Weights of a small GPT-style language model, trained from scratch on English Wikipedia: 10 layers, 208M tokens.
Each number is 200 + 20 x the weight over the matrix's rms, rounded and kept within 0 to 999. Layers, rows and columns count from 0.

# layer 2 attention query, 96x192, rms 0.121, rows 0-40, columns 0-47
192,194,212,201,197,212,187,203,202,210,215,179,199,209,208,195,209,193,186,201,184,206,217,191,202,196,198,186,204,220,202,208,202,171,197,193,188,205,188,193,197,222,201,223,202,211,191,186
162,199,172,176,192,226,185,210,220,197,230,155,228,191,217,232,224,195,182,190,185,245,209,209,163,208,207,199,182,198,180,206,178,195,228,211,183,199,181,195,204,239,203,217,209,203,208,180
200,225,187,221,205,187,194,176,172,192,208,220,203,214,219,195,194,203,198,210,182,210,208,164,221,223,184,204,192,225,159,204,240,194,200,181,209,201,217,213,186,179,211,207,198,178,178,181
191,197,182,216,185,209,193,188,205,211,192,214,201,174,180,189,175,230,213,208,241,192,218,251,207,191,216,190,203,187,220,185,159,213,169,188,198,204,224,222,198,212,197,166,173,231,208,231
197,172,206,203,184,215,208,204,213,212,208,208,191,147,185,162,191,169,189,240,204,228,197,216,219,190,211,215,224,212,187,192,191,189,198,196,181,207,202,201,214,162,198,205,208,204,163,198
211,156,222,208,204,175,179,218,200,236,198,201,186,169,198,195,191,179,173,189,214,211,198,205,191,173,195,193,184,208,196,191,186,199,176,212,228,203,211,202,194,210,211,217,194,165,186,223
191,226,186,191,183,161,222,210,192,206,171,188,208,194,205,237,216,192,181,217,221,199,200,234,194,207,200,174,210,200,193,207,199,225,191,192,194,197,223,191,180,175,195,203,227,172,199,189
230,236,178,196,211,209,198,179,195,208,160,216,199,178,215,199,175,203,199,171,215,167,184,208,189,212,222,194,158,186,173,201,200,220,174,195,196,218,183,178,198,235,191,214,192,185,190,210
178,192,192,143,201,231,211,206,234,216,172,218,201,216,202,193,175,234,198,191,218,198,221,191,193,190,242,191,203,227,206,206,190,207,215,203,228,183,191,223,188,221,198,233,181,200,163,201
232,193,189,232,189,194,204,176,190,219,201,210,211,172,202,182,199,185,200,229,225,195,221,167,210,211,216,179,193,192,213,169,195,207,191,187,194,210,217,224,189,202,230,229,167,196,195,179
204,209,190,183,173,196,205,185,183,258,209,172,213,229,200,201,250,232,163,214,181,211,201,204,207,211,230,187,199,206,198,204,198,179,219,196,200,204,176,217,199,196,218,199,230,233,225,154
198,204,206,192,206,184,192,181,200,214,177,196,162,192,218,180,242,198,203,182,187,204,195,222,201,220,192,173,215,209,194,184,195,187,193,202,170,219,193,187,198,196,215,191,216,214,229,192
227,201,183,233,206,189,160,201,184,164,147,229,221,212,262,198,156,234,219,207,176,200,212,193,180,224,198,204,234,184,200,157,205,211,208,188,211,215,230,185,252,186,185,219,217,210,200,210
220,196,186,199,185,243,165,191,208,189,191,222,171,211,229,210,203,169,209,177,182,160,202,182,206,202,193,183,191,180,145,210,179,206,236,216,221,213,199,191,179,182,206,225,177,188,191,209
222,203,205,204,200,194,192,169,203,225,221,213,208,225,233,202,179,202,209,184,204,218,209,235,201,161,195,179,184,201,193,145,196,232,208,239,192,186,194,232,166,190,211,171,178,169,196,205
235,230,249,208,201,216,195,221,177,185,192,196,195,190,232,187,165,204,214,167,203,200,204,195,183,212,170,186,210,213,206,180,211,184,199,198,198,216,153,199,196,155,213,191,189,187,170,154
219,190,173,177,186,222,177,247,191,189,203,195,137,249,215,201,190,205,207,215,214,186,194,217,187,180,193,201,235,265,194,184,182,179,187,146,162,182,186,189,194,195,232,192,222,169,164,194
195,185,180,200,226,228,183,205,156,231,186,176,208,207,209,203,218,198,240,198,184,222,198,215,178,212,174,221,170,216,163,217,216,206,216,144,198,163,197,197,201,261,134,209,194,210,198,226
248,196,211,229,214,179,188,174,219,195,178,206,188,219,174,180,195,229,188,208,215,186,177,190,185,251,181,203,232,209,256,179,213,156,221,214,213,210,197,199,219,211,215,182,181,220,231,165
251,186,182,207,198,202,179,199,210,177,226,192,225,179,209,210,192,158,200,174,176,197,219,230,223,196,217,223,212,220,214,194,199,187,228,206,243,210,202,148,149,197,210,248,197,248,174,186
224,160,238,208,179,207,210,232,217,211,134,210,181,193,206,212,208,228,210,212,195,191,210,196,176,193,206,192,189,185,214,198,180,218,153,194,181,242,174,185,200,192,211,201,210,178,227,183
189,193,196,210,199,217,190,162,217,164,201,195,211,213,207,212,183,212,197,223,201,185,230,177,155,184,198,194,199,183,201,229,207,241,213,203,180,173,178,209,198,189,207,197,205,237,192,237
182,210,189,221,190,137,213,213,155,229,185,209,237,186,201,208,214,194,217,193,199,223,213,203,183,193,205,196,174,191,202,189,191,217,203,168,251,206,181,209,199,164,215,256,178,198,182,146
204,183,208,194,158,242,163,192,203,204,192,210,212,184,179,208,194,226,197,217,200,201,192,205,186,218,217,223,171,156,186,200,169,188,231,249,189,197,223,211,206,199,195,198,201,219,206,169
228,195,189,185,145,207,217,166,233,172,182,189,204,201,222,203,215,197,153,198,214,204,251,175,226,226,192,177,215,237,226,175,202,205,224,203,192,240,193,187,194,198,190,191,201,179,208,236
173,201,204,186,173,205,222,225,221,186,241,179,166,178,199,257,165,220,217,192,204,204,204,188,166,211,182,165,204,150,214,161,199,181,198,162,198,208,177,182,185,242,210,196,202,169,206,199
202,198,180,240,220,182,171,216,161,210,164,192,218,180,199,228,187,225,201,155,195,190,190,200,173,219,217,184,218,222,193,178,171,225,245,182,191,215,228,217,213,182,169,187,199,172,192,217
193,233,209,199,209,194,148,201,196,207,206,168,222,235,197,208,185,186,197,178,189,197,177,156,226,216,211,189,202,207,186,222,177,204,191,184,210,253,176,199,187,169,186,248,190,217,191,180
226,219,174,223,200,195,211,179,197,202,206,186,205,199,194,199,193,190,196,215,179,200,187,191,195,225,178,187,160,178,170,240,208,185,199,230,233,212,169,176,217,208,220,185,174,173,203,170
233,225,206,227,218,226,225,202,218,201,231,220,232,194,199,221,194,229,200,238,154,165,187,193,215,165,173,171,228,202,156,182,210,247,208,182,199,186,201,278,198,198,201,195,198,192,169,230
223,171,162,202,167,178,216,200,210,202,210,220,163,209,209,182,195,203,218,213,208,204,233,204,206,226,190,195,167,202,170,208,218,214,175,160,200,179,216,237,189,188,211,203,208,200,175,177
205,208,206,187,228,169,189,211,180,212,241,213,190,216,221,208,216,219,200,184,198,189,209,215,204,237,215,203,216,175,184,246,192,173,237,231,207,186,220,189,225,242,185,217,196,214,204,192
210,202,200,188,214,234,196,232,213,189,193,188,209,217,177,180,182,194,186,220,201,213,218,194,203,213,161,164,230,206,202,170,175,233,202,201,219,141,211,201,178,206,191,165,223,207,202,190
226,230,163,185,185,218,210,170,202,217,204,226,197,201,179,238,178,157,191,188,173,213,208,218,183,181,201,195,207,190,231,194,201,211,221,202,184,184,182,188,238,173,215,226,213,208,207,207
187,200,184,213,180,239,193,179,216,225,196,215,192,205,212,199,154,181,231,182,195,196,186,191,196,188,203,175,210,199,211,184,168,231,202,190,199,186,207,201,174,201,201,192,190,248,201,248
207,191,150,192,168,219,204,184,224,192,184,184,220,220,199,213,227,198,187,210,219,186,174,205,193,204,232,178,235,211,177,186,194,240,214,212,168,192,196,216,220,219,191,220,221,177,185,210
224,169,191,217,215,236,202,203,218,205,184,197,191,234,230,199,222,195,184,177,208,192,183,224,191,206,190,213,250,213,197,189,210,200,184,209,216,167,194,226,174,202,186,211,204,207,176,221
218,169,198,207,194,203,227,201,201,183,164,189,192,194,179,182,197,184,188,182,205,187,203,202,187,223,204,180,215,199,206,178,159,244,198,191,195,186,222,207,170,222,198,210,208,214,220,190
208,183,193,243,193,184,168,204,177,207,172,191,192,177,158,192,217,169,201,187,186,177,195,207,231,213,196,223,200,215,219,223,219,207,189,223,226,184,224,216,220,172,198,188,171,208,202,189
208,170,181,226,192,221,168,206,222,230,195,206,178,209,213,189,220,183,184,181,222,205,208,190,207,167,192,180,204,199,207,154,186,200,222,168,256,204,235,220,168,216,207,191,168,183,178,218
226,201,177,202,204,232,226,181,204,207,222,194,188,212,232,221,187,208,214,189,192,170,205,246,224,206,210,166,216,187,189,182,160,222,209,163,211,200,165,211,181,210,206,173,210,245,195,221
# layer 2 attention key, 96x192, rms 0.13, rows 0-39, columns 0-47
180,191,188,210,211,197,192,193,182,174,179,186,185,169,186,194,184,202,170,208,205,209,191,209,219,190,177,174,228,218,204,188,202,199,209,188,225,201,186,191,200,166,204,223,203,199,224,179
212,174,220,211,231,207,208,191,220,205,188,199,213,224,202,200,218,208,204,190,215,182,196,185,191,191,184,193,195,190,186,177,198,174,188,206,172,209,199,216,209,216,193,165,217,216,156,205
184,196,203,178,201,190,188,177,211,188,189,188,191,176,163,177,217,156,183,233,231,191,166,180,184,198,181,194,225,170,231,199,204,198,207,185,248,152,208,199,211,193,202,213,212,191,203,191
178,193,213,187,184,175,175,201,196,198,190,210,178,192,232,215,172,186,183,194,169,209,181,215,244,208,203,197,197,183,209,207,214,168,180,188,175,191,232,205,191,205,183,217,208,201,207,219
173,207,208,218,207,202,230,150,206,173,190,187,181,213,228,164,194,174,196,197,179,240,203,211,203,207,173,185,207,196,207,183,201,198,175,192,192,235,226,211,209,202,201,219,222,259,196,205
212,165,177,215,190,233,208,208,241,179,238,208,195,182,192,164,199,210,198,221,181,173,191,217,218,202,169,229,211,173,216,190,177,188,171,233,208,215,196,238,209,172,200,175,212,185,202,221
179,204,184,196,205,182,172,193,174,169,239,236,191,199,190,221,217,220,200,208,226,188,238,233,220,229,219,203,177,240,185,224,216,199,223,198,216,161,216,171,199,177,203,215,215,227,203,196
159,213,179,188,211,203,211,204,191,200,213,227,194,203,204,198,215,217,197,165,216,208,207,228,218,183,219,197,161,219,199,190,219,231,196,226,209,193,189,197,205,193,210,218,200,210,187,163
225,178,205,190,189,210,232,229,184,198,203,185,162,199,220,199,191,212,211,223,195,196,209,201,205,168,208,183,199,199,213,188,224,192,208,198,210,196,242,165,248,188,213,226,202,181,232,209
193,205,197,191,191,171,173,184,207,176,228,190,177,229,208,230,187,207,226,183,199,159,212,206,189,217,189,202,183,209,207,207,178,212,187,198,215,168,186,215,218,209,232,175,192,206,196,243
167,191,160,227,223,181,179,189,227,158,205,232,206,210,200,175,229,202,159,180,186,227,194,211,232,207,210,202,209,167,236,184,200,180,191,185,197,220,193,237,218,200,197,194,209,222,181,191
221,205,228,195,191,231,229,207,193,210,198,203,222,180,187,239,143,192,200,208,188,184,165,181,211,164,192,189,158,225,169,194,202,238,178,220,195,203,203,187,226,208,202,222,217,192,229,221
194,205,212,191,193,202,205,242,216,236,221,176,208,194,194,169,179,199,182,191,239,217,193,193,182,206,259,177,198,177,226,209,193,167,217,174,204,168,208,221,196,231,199,193,198,205,207,182
216,192,165,226,200,151,256,180,200,194,267,200,188,179,186,213,226,184,181,197,210,161,163,228,157,185,186,181,215,200,200,211,205,213,206,192,223,220,198,243,198,211,230,162,208,189,209,203
237,235,200,151,180,238,229,205,183,166,183,196,194,193,194,182,203,166,207,200,185,213,226,189,222,198,195,176,172,214,230,243,192,211,190,199,179,189,205,195,198,180,223,186,204,200,217,177
205,197,208,209,205,222,202,210,210,168,207,198,168,173,160,145,173,184,219,157,199,197,171,195,195,185,197,217,203,243,203,208,194,153,188,211,188,213,196,227,225,166,207,231,172,216,228,244
197,219,249,196,255,219,208,167,192,181,231,201,195,254,214,218,225,178,165,168,199,196,207,218,213,186,187,197,182,186,185,173,203,181,189,158,238,219,209,235,150,190,178,219,204,246,224,215
175,199,206,178,199,176,189,186,197,207,234,167,211,201,196,146,167,218,185,212,202,145,238,231,217,234,189,191,226,182,186,195,174,210,212,228,219,217,218,191,200,202,198,232,191,180,195,210
207,208,244,221,207,253,195,193,224,213,187,189,223,192,192,146,192,228,230,210,190,183,213,181,179,180,185,235,164,195,230,211,198,203,194,215,197,227,194,232,192,199,199,176,195,192,174,190
206,175,219,202,224,219,199,222,210,199,213,244,201,246,179,184,239,221,193,182,202,200,169,182,216,226,158,175,201,196,205,205,224,228,206,201,190,163,206,249,168,223,179,195,179,229,229,221
210,202,195,231,193,218,191,231,161,175,185,178,227,221,209,200,203,205,199,160,252,208,208,213,192,195,240,217,210,194,172,226,224,187,191,207,175,177,215,167,211,177,239,194,199,221,181,190
191,186,224,182,185,226,202,186,208,210,200,217,207,220,219,185,202,213,171,211,230,191,175,187,212,148,208,188,156,192,211,208,196,247,219,183,224,189,188,187,178,176,234,207,217,194,220,192
190,199,197,216,195,202,199,217,206,160,204,203,198,163,163,185,208,185,210,235,218,232,209,193,190,186,190,212,179,184,208,192,168,187,218,211,209,235,193,210,160,204,196,215,177,168,178,225
183,152,201,210,196,207,215,183,198,220,199,156,179,213,198,215,210,212,214,198,210,220,179,186,200,195,243,181,174,197,231,179,193,185,229,215,205,193,199,169,177,211,213,203,228,181,147,182
194,189,205,216,201,188,171,170,187,228,214,235,186,201,179,229,215,224,199,233,190,203,217,190,202,200,167,200,166,225,162,209,226,166,182,210,175,213,175,177,193,214,220,175,239,207,206,207
219,237,211,206,181,167,163,148,230,200,188,213,230,187,202,202,206,220,167,220,203,183,175,171,202,194,180,196,216,190,192,228,216,227,211,215,203,154,218,209,160,190,191,212,236,220,187,224
214,202,198,208,250,215,197,174,244,177,200,220,214,197,205,184,197,197,190,233,248,222,234,191,204,187,226,203,189,194,205,175,194,170,182,190,173,211,206,200,238,199,227,195,167,199,236,177
199,210,214,216,195,167,246,207,190,215,185,200,211,191,226,192,203,143,189,207,230,157,206,234,183,192,187,189,206,212,171,179,223,195,183,225,218,168,182,224,193,181,194,205,180,191,217,194
204,213,218,155,195,160,196,199,205,195,210,213,191,176,240,205,172,210,173,190,200,230,187,177,209,188,219,201,225,176,183,202,183,190,219,183,191,216,228,174,196,176,207,190,177,216,218,218
191,195,218,211,213,172,191,185,166,165,212,221,180,198,202,219,170,206,211,160,207,231,202,212,201,187,220,190,194,190,195,181,192,145,199,243,236,189,160,191,208,217,190,228,209,184,217,187
202,211,205,203,236,213,183,170,218,172,179,197,213,202,166,204,207,165,218,199,217,202,183,196,195,216,205,186,178,197,212,179,174,171,200,201,211,204,179,200,210,200,212,182,192,220,214,275
188,199,201,172,160,237,192,191,215,198,232,204,171,154,181,200,163,176,188,203,181,230,206,206,162,214,187,217,216,196,221,185,209,212,200,163,208,213,242,208,188,183,198,209,195,202,228,171
201,194,204,185,215,216,199,197,210,232,199,219,166,183,209,235,199,231,178,179,199,192,201,237,240,197,209,184,186,218,195,201,194,218,217,207,190,198,166,216,238,168,203,200,189,224,188,187
202,204,184,165,224,196,173,197,195,176,203,205,214,206,179,205,202,221,165,195,201,203,210,202,173,200,237,219,200,222,176,198,182,194,190,195,203,177,199,212,184,231,222,170,188,176,200,182
236,178,217,192,220,201,212,219,212,191,196,200,242,201,188,194,178,214,185,190,247,205,199,207,182,189,218,241,192,221,202,224,199,194,219,167,177,192,205,212,243,220,197,177,195,188,214,188
197,213,232,206,207,183,193,233,207,175,211,209,214,192,193,215,216,205,200,214,195,161,218,189,174,180,184,220,187,242,175,182,156,198,192,190,210,224,183,215,181,222,179,195,188,194,172,197
237,207,207,191,203,209,179,240,197,176,211,190,231,199,191,194,193,194,184,192,207,194,203,195,158,199,249,223,200,226,176,190,178,182,216,212,199,249,200,212,203,210,193,216,219,185,217,163
176,168,190,181,210,210,205,231,224,219,234,185,206,214,192,201,194,221,207,205,202,193,206,232,170,183,226,209,184,198,231,209,190,189,202,166,214,192,189,200,236,201,214,193,192,184,156,183
196,227,183,190,235,200,209,194,225,231,224,197,197,214,175,195,188,241,171,187,193,228,201,176,191,180,227,194,164,180,183,192,197,211,176,210,226,202,196,210,204,201,185,188,169,201,193,228
212,236,214,181,224,201,166,205,162,213,223,179,240,187,191,190,206,243,196,191,208,226,229,195,165,218,208,192,206,245,214,207,199,253,209,238,193,159,222,211,199,202,215,194,190,182,177,187
# layer 2 attention value, 96x192, rms 0.106, rows 0-31, columns 0-47
202,142,172,230,218,218,250,179,167,165,211,234,200,213,194,246,209,170,158,193,186,197,227,138,190,209,186,188,191,204,175,196,161,203,273,182,228,199,197,166,189,218,184,229,233,200,177,191
212,199,180,215,181,257,202,228,141,148,196,201,229,203,228,217,218,180,191,184,213,167,140,200,209,193,201,177,205,177,186,211,217,204,190,218,206,195,226,206,209,199,178,160,185,195,146,229
202,170,217,183,158,245,178,252,210,212,203,176,185,196,223,189,184,205,169,173,172,204,239,207,174,227,237,215,192,210,222,176,199,198,173,205,192,227,172,189,185,208,222,172,202,175,175,181
211,240,203,155,246,233,215,190,178,226,204,177,201,170,191,215,193,156,181,220,153,176,196,203,133,207,215,193,231,186,237,209,249,195,235,159,180,216,213,210,155,169,232,174,113,191,173,200
205,186,195,247,230,223,208,191,205,227,255,197,193,182,233,218,183,224,180,177,237,162,264,242,229,136,203,256,206,192,228,209,242,234,209,187,182,193,176,206,159,173,189,192,196,217,180,209
225,202,236,198,224,184,205,199,203,247,216,174,183,219,186,158,217,204,183,155,189,249,172,155,188,166,167,219,189,215,210,166,233,217,177,200,221,199,206,191,219,178,181,284,196,167,190,213
240,244,211,233,212,211,196,214,194,183,198,145,220,175,238,182,217,185,221,251,200,172,164,199,176,190,204,210,195,172,206,200,229,196,172,161,200,217,212,224,210,202,189,181,236,200,182,194
190,213,187,211,226,189,234,191,213,207,214,248,167,227,194,175,249,182,196,215,143,193,193,184,212,204,220,176,184,238,216,233,192,188,227,214,206,190,203,198,173,187,236,185,164,178,215,184
156,202,209,211,233,220,213,180,166,222,215,192,205,218,193,207,262,217,211,240,221,188,193,148,180,208,189,219,247,220,212,203,198,189,216,211,233,215,198,165,187,194,186,214,217,225,191,246
237,187,201,207,209,222,185,197,202,185,160,213,173,191,209,174,205,207,243,164,169,194,171,237,190,237,171,189,180,208,213,219,201,234,270,188,216,205,186,167,219,210,158,172,202,181,199,167
200,204,191,192,141,214,176,188,196,256,211,216,194,204,194,223,204,207,214,168,219,195,215,219,183,188,237,213,209,211,161,147,207,225,192,204,198,207,195,188,196,205,206,158,226,248,190,252
202,221,176,196,162,179,188,183,173,152,245,194,183,225,167,163,182,210,237,187,154,192,202,210,201,236,229,218,170,227,160,206,173,228,211,185,186,170,227,226,194,165,225,236,175,178,195,244
178,236,218,229,246,221,220,205,168,216,232,191,179,188,213,182,218,163,247,183,186,197,149,196,159,218,166,205,202,196,205,191,227,293,212,183,193,192,223,178,194,199,250,156,185,174,185,199
195,222,197,181,179,198,140,201,228,213,232,182,199,170,260,223,235,164,163,205,181,169,208,195,181,207,210,169,225,208,236,201,186,206,207,170,216,184,214,145,206,196,173,183,203,202,152,201
176,219,203,183,155,166,231,202,184,204,205,255,198,222,195,141,180,188,183,200,212,192,159,267,218,109,188,207,211,189,212,221,220,217,198,233,189,236,189,183,171,210,195,223,169,205,168,156
194,176,186,203,173,196,216,186,214,235,201,228,221,171,246,252,188,202,218,206,190,232,204,206,174,186,226,219,218,218,254,204,261,173,192,254,219,182,203,171,261,214,188,233,234,194,214,185
167,189,200,206,214,214,169,179,196,199,236,194,205,233,154,169,185,193,143,172,229,251,244,172,204,199,182,215,180,208,177,206,192,208,230,218,192,240,204,232,191,225,205,233,227,180,203,178
221,190,170,237,223,216,216,208,206,208,194,221,225,178,226,234,221,208,192,208,175,167,222,183,181,239,205,178,198,199,184,217,210,163,197,198,166,207,226,216,196,188,216,201,214,113,202,206
136,196,208,202,210,204,144,213,225,219,198,254,172,203,203,192,228,210,234,195,171,190,181,230,192,181,200,207,206,171,250,195,199,206,215,192,224,217,188,214,197,195,181,158,213,154,199,158
218,205,176,201,183,211,248,169,195,196,215,181,206,226,233,217,207,210,171,193,212,211,221,223,174,203,195,227,179,209,232,186,218,196,158,180,203,225,186,217,189,209,183,227,212,216,205,217
206,216,207,218,174,197,197,182,205,193,194,215,210,198,218,173,219,153,180,204,234,245,145,171,191,173,231,212,216,206,201,202,209,163,201,194,209,196,192,233,206,174,200,205,153,208,205,203
251,200,218,180,171,160,180,193,257,167,170,198,187,246,135,249,213,188,162,184,180,199,157,222,200,231,194,176,238,203,186,200,247,186,179,226,205,196,197,190,251,205,170,211,214,179,212,195
255,244,279,212,181,167,230,209,203,190,194,216,198,208,239,196,193,251,167,152,193,242,199,239,173,217,223,194,212,208,174,223,208,209,205,185,193,201,189,201,214,158,207,171,208,205,193,163
195,155,243,226,149,195,168,202,178,228,161,176,208,167,230,204,231,194,206,202,148,187,177,200,201,182,189,190,183,165,206,166,241,205,202,189,217,208,170,222,191,186,185,224,195,210,146,186
190,212,213,206,165,177,171,198,172,181,228,173,166,226,249,170,212,212,216,212,231,245,235,207,201,232,220,186,172,171,205,217,240,229,228,188,204,206,171,162,247,177,176,215,237,176,209,226
185,189,204,233,240,203,223,134,193,271,172,208,208,200,222,213,179,199,248,204,240,205,202,216,166,197,184,196,185,211,230,178,208,190,203,252,223,193,224,184,161,201,186,184,239,201,175,210
265,182,180,165,183,187,223,180,178,169,250,164,208,199,178,171,228,198,195,211,211,206,207,195,210,219,199,248,171,163,237,150,238,162,176,203,174,216,201,202,187,257,156,164,155,201,150,223
190,218,189,237,174,177,181,189,186,256,174,201,190,186,157,193,185,215,211,238,203,213,238,153,182,208,169,189,227,186,196,222,199,212,211,177,218,207,196,188,177,211,196,178,195,208,186,198
234,221,164,235,170,159,173,209,212,210,158,218,204,186,212,179,187,196,200,193,211,220,241,233,198,180,215,157,149,230,194,169,227,211,212,230,208,202,217,187,222,177,215,210,182,192,165,201
147,178,213,193,165,219,252,191,155,212,195,212,178,189,196,218,210,173,173,201,207,230,220,223,192,235,184,169,229,190,193,215,187,188,218,242,196,199,142,228,219,181,204,197,215,217,213,193
144,191,254,206,184,221,177,176,215,137,199,206,240,239,166,196,185,217,200,206,153,209,169,205,227,191,233,165,216,195,211,189,145,242,244,141,179,165,201,175,186,160,190,217,216,220,229,216
195,219,226,199,215,218,197,183,214,207,239,200,226,156,156,178,219,205,210,237,210,183,182,226,223,140,160,203,179,220,176,202,203,185,187,204,193,239,242,204,189,153,204,212,181,156,193,244
# layer 2 attention output (transposed), 96x192, rms 0.105, rows 0-31, columns 0-47
166,215,155,181,205,218,224,198,186,198,226,161,216,219,183,188,202,212,214,182,269,184,161,227,208,234,180,201,204,195,235,219,153,170,223,207,196,171,217,239,168,234,189,205,187,208,232,198
210,189,214,233,225,208,206,208,170,212,194,177,216,176,202,218,250,195,158,229,203,200,164,198,203,207,204,201,198,226,179,195,228,188,191,221,192,219,221,223,224,180,185,217,201,228,222,198
213,254,180,200,186,205,212,246,207,205,232,168,205,191,240,271,198,175,209,189,207,215,182,194,203,188,206,190,157,209,183,176,185,185,200,175,203,205,189,234,191,188,205,199,224,210,206,194
227,208,231,220,169,196,194,198,166,208,203,168,207,181,201,169,197,201,221,222,209,196,175,212,192,193,214,190,214,218,178,205,189,167,239,197,223,189,219,193,172,185,209,185,232,238,195,218
177,212,214,168,228,213,188,181,190,218,172,204,214,205,200,198,220,211,200,222,146,189,198,195,184,238,187,223,224,176,152,192,177,220,211,193,221,154,193,189,181,190,178,199,219,183,210,243
209,218,191,190,184,187,187,179,205,203,169,246,217,205,225,167,213,220,193,185,181,216,207,182,231,184,215,195,211,195,212,223,210,181,218,174,214,174,183,193,182,229,226,188,195,192,169,194
215,193,218,179,142,191,153,228,207,190,209,234,195,192,180,214,226,195,200,184,184,206,227,168,221,220,216,184,217,189,161,199,203,214,232,224,209,189,225,169,240,197,201,228,202,229,214,189
203,165,187,238,181,197,183,254,182,204,165,210,172,197,217,178,191,213,207,244,199,190,169,195,195,207,202,196,249,179,216,170,184,212,185,170,177,197,198,180,192,220,201,218,213,204,211,201
173,196,177,233,234,186,160,190,197,154,218,204,229,221,200,205,204,235,208,199,204,173,197,217,150,177,201,195,220,171,221,208,231,187,210,234,207,196,228,188,213,201,218,207,212,139,203,174
194,213,192,204,188,167,179,190,212,240,178,165,267,161,173,188,219,191,178,196,218,172,192,174,191,206,168,181,233,168,141,193,204,181,179,202,204,218,162,213,176,198,179,202,212,209,180,189
187,218,206,177,198,196,196,188,228,184,238,216,193,215,174,177,214,185,154,219,198,206,218,172,192,180,218,223,195,217,180,182,221,169,184,199,184,230,190,198,228,170,201,164,185,195,214,195
217,161,220,234,194,216,174,183,203,174,178,168,196,218,188,189,239,205,241,207,203,207,210,156,188,199,234,178,208,180,194,181,189,186,232,214,151,237,185,225,194,219,203,221,201,176,201,175
231,206,204,208,178,182,200,220,203,180,178,163,210,188,216,176,200,200,166,224,228,168,220,233,247,189,239,209,255,189,166,211,205,194,224,238,217,208,190,183,172,156,166,181,179,230,194,198
232,215,228,195,232,209,213,176,200,188,180,218,250,179,197,194,190,201,255,236,157,167,192,220,164,191,164,157,215,197,211,188,200,230,188,207,150,209,172,230,224,180,185,167,184,205,221,182
223,200,198,197,191,141,157,222,193,192,217,170,209,208,188,217,194,221,164,185,205,236,185,188,183,177,176,198,176,243,193,193,193,181,185,182,165,188,183,246,206,172,186,183,173,197,253,168
182,199,163,179,172,186,199,230,216,206,184,209,187,187,190,189,171,202,193,177,135,212,197,195,244,229,207,217,189,220,189,251,203,196,183,155,187,234,211,160,198,229,237,183,223,175,176,210
233,193,183,200,196,163,194,206,166,195,187,167,183,211,194,211,214,222,181,214,181,217,200,195,195,186,220,172,190,190,174,199,235,214,200,211,249,180,175,203,220,185,190,203,199,148,189,209
208,215,188,217,229,176,183,189,172,203,157,191,180,203,200,192,197,176,203,185,236,208,201,201,217,248,211,212,181,207,201,177,167,218,208,173,213,222,237,214,176,190,217,195,216,212,214,181
186,205,178,258,194,186,255,222,203,167,205,197,210,259,212,167,197,215,207,208,184,197,219,182,225,233,205,170,198,202,164,202,239,212,189,174,216,226,192,209,231,131,204,236,196,226,222,235
212,172,212,207,176,212,209,171,219,194,213,169,199,194,219,174,202,200,197,201,179,204,221,203,191,174,194,187,233,166,200,183,201,206,204,203,214,165,225,174,197,200,203,200,219,202,175,156
203,200,180,203,199,209,178,199,211,180,175,211,228,178,223,207,220,184,205,200,159,221,175,223,183,228,196,213,196,199,211,206,187,201,231,217,196,192,199,189,222,194,227,193,176,209,188,196
195,200,192,177,216,183,186,233,200,181,195,195,215,219,204,230,182,164,190,224,175,230,214,212,219,214,226,201,206,189,229,219,177,215,145,202,232,206,188,214,230,197,231,182,200,210,177,213
186,229,218,195,205,191,196,216,167,185,188,195,193,183,170,190,216,168,186,224,198,221,197,210,224,192,218,211,195,165,199,194,207,206,194,223,211,197,215,223,183,221,225,183,202,191,161,199
180,192,196,239,158,202,196,220,179,152,223,205,206,200,180,184,208,201,224,188,158,168,201,215,145,197,176,213,206,209,205,207,215,158,231,195,204,194,161,209,232,180,185,195,169,204,211,182
200,210,161,234,207,187,234,200,208,227,224,213,218,167,190,219,225,185,191,200,198,234,162,226,220,178,207,175,196,178,204,199,216,205,176,221,223,189,198,196,156,225,206,162,177,225,216,176
174,205,187,195,189,170,184,227,216,195,192,197,172,215,213,192,221,192,158,222,186,200,165,177,217,174,150,201,185,177,207,208,192,209,227,202,174,183,175,205,222,191,219,222,180,218,229,230
233,179,167,207,156,203,194,210,175,204,197,218,245,166,222,220,165,205,208,211,205,210,240,222,239,204,225,231,209,198,224,201,162,184,213,227,153,163,215,188,220,171,243,232,188,159,207,192
201,188,184,213,189,208,210,212,224,195,188,174,196,201,155,214,197,201,213,182,230,156,162,221,203,186,192,217,225,232,172,213,228,164,215,169,206,200,184,156,237,183,195,200,183,168,189,208
200,211,195,227,153,160,228,214,180,185,167,220,190,177,153,170,215,196,178,229,181,216,177,189,147,196,229,214,191,216,225,211,214,213,198,152,207,197,217,225,187,201,185,202,181,218,198,194
194,174,182,176,201,186,187,207,196,225,202,178,176,238,218,175,195,198,246,222,200,142,197,207,199,210,240,225,201,172,220,169,209,222,183,222,216,219,198,185,192,197,185,214,188,184,226,193
169,221,201,225,155,192,210,217,233,207,179,141,155,202,214,209,210,167,210,167,161,209,215,231,159,243,224,181,234,217,231,224,190,204,174,211,181,217,217,181,181,239,172,220,202,185,230,228
199,210,232,184,210,226,240,216,207,209,158,203,222,189,173,193,181,203,179,193,209,208,224,219,177,228,198,181,239,212,185,151,207,218,209,174,229,208,218,220,221,201,205,176,200,214,181,179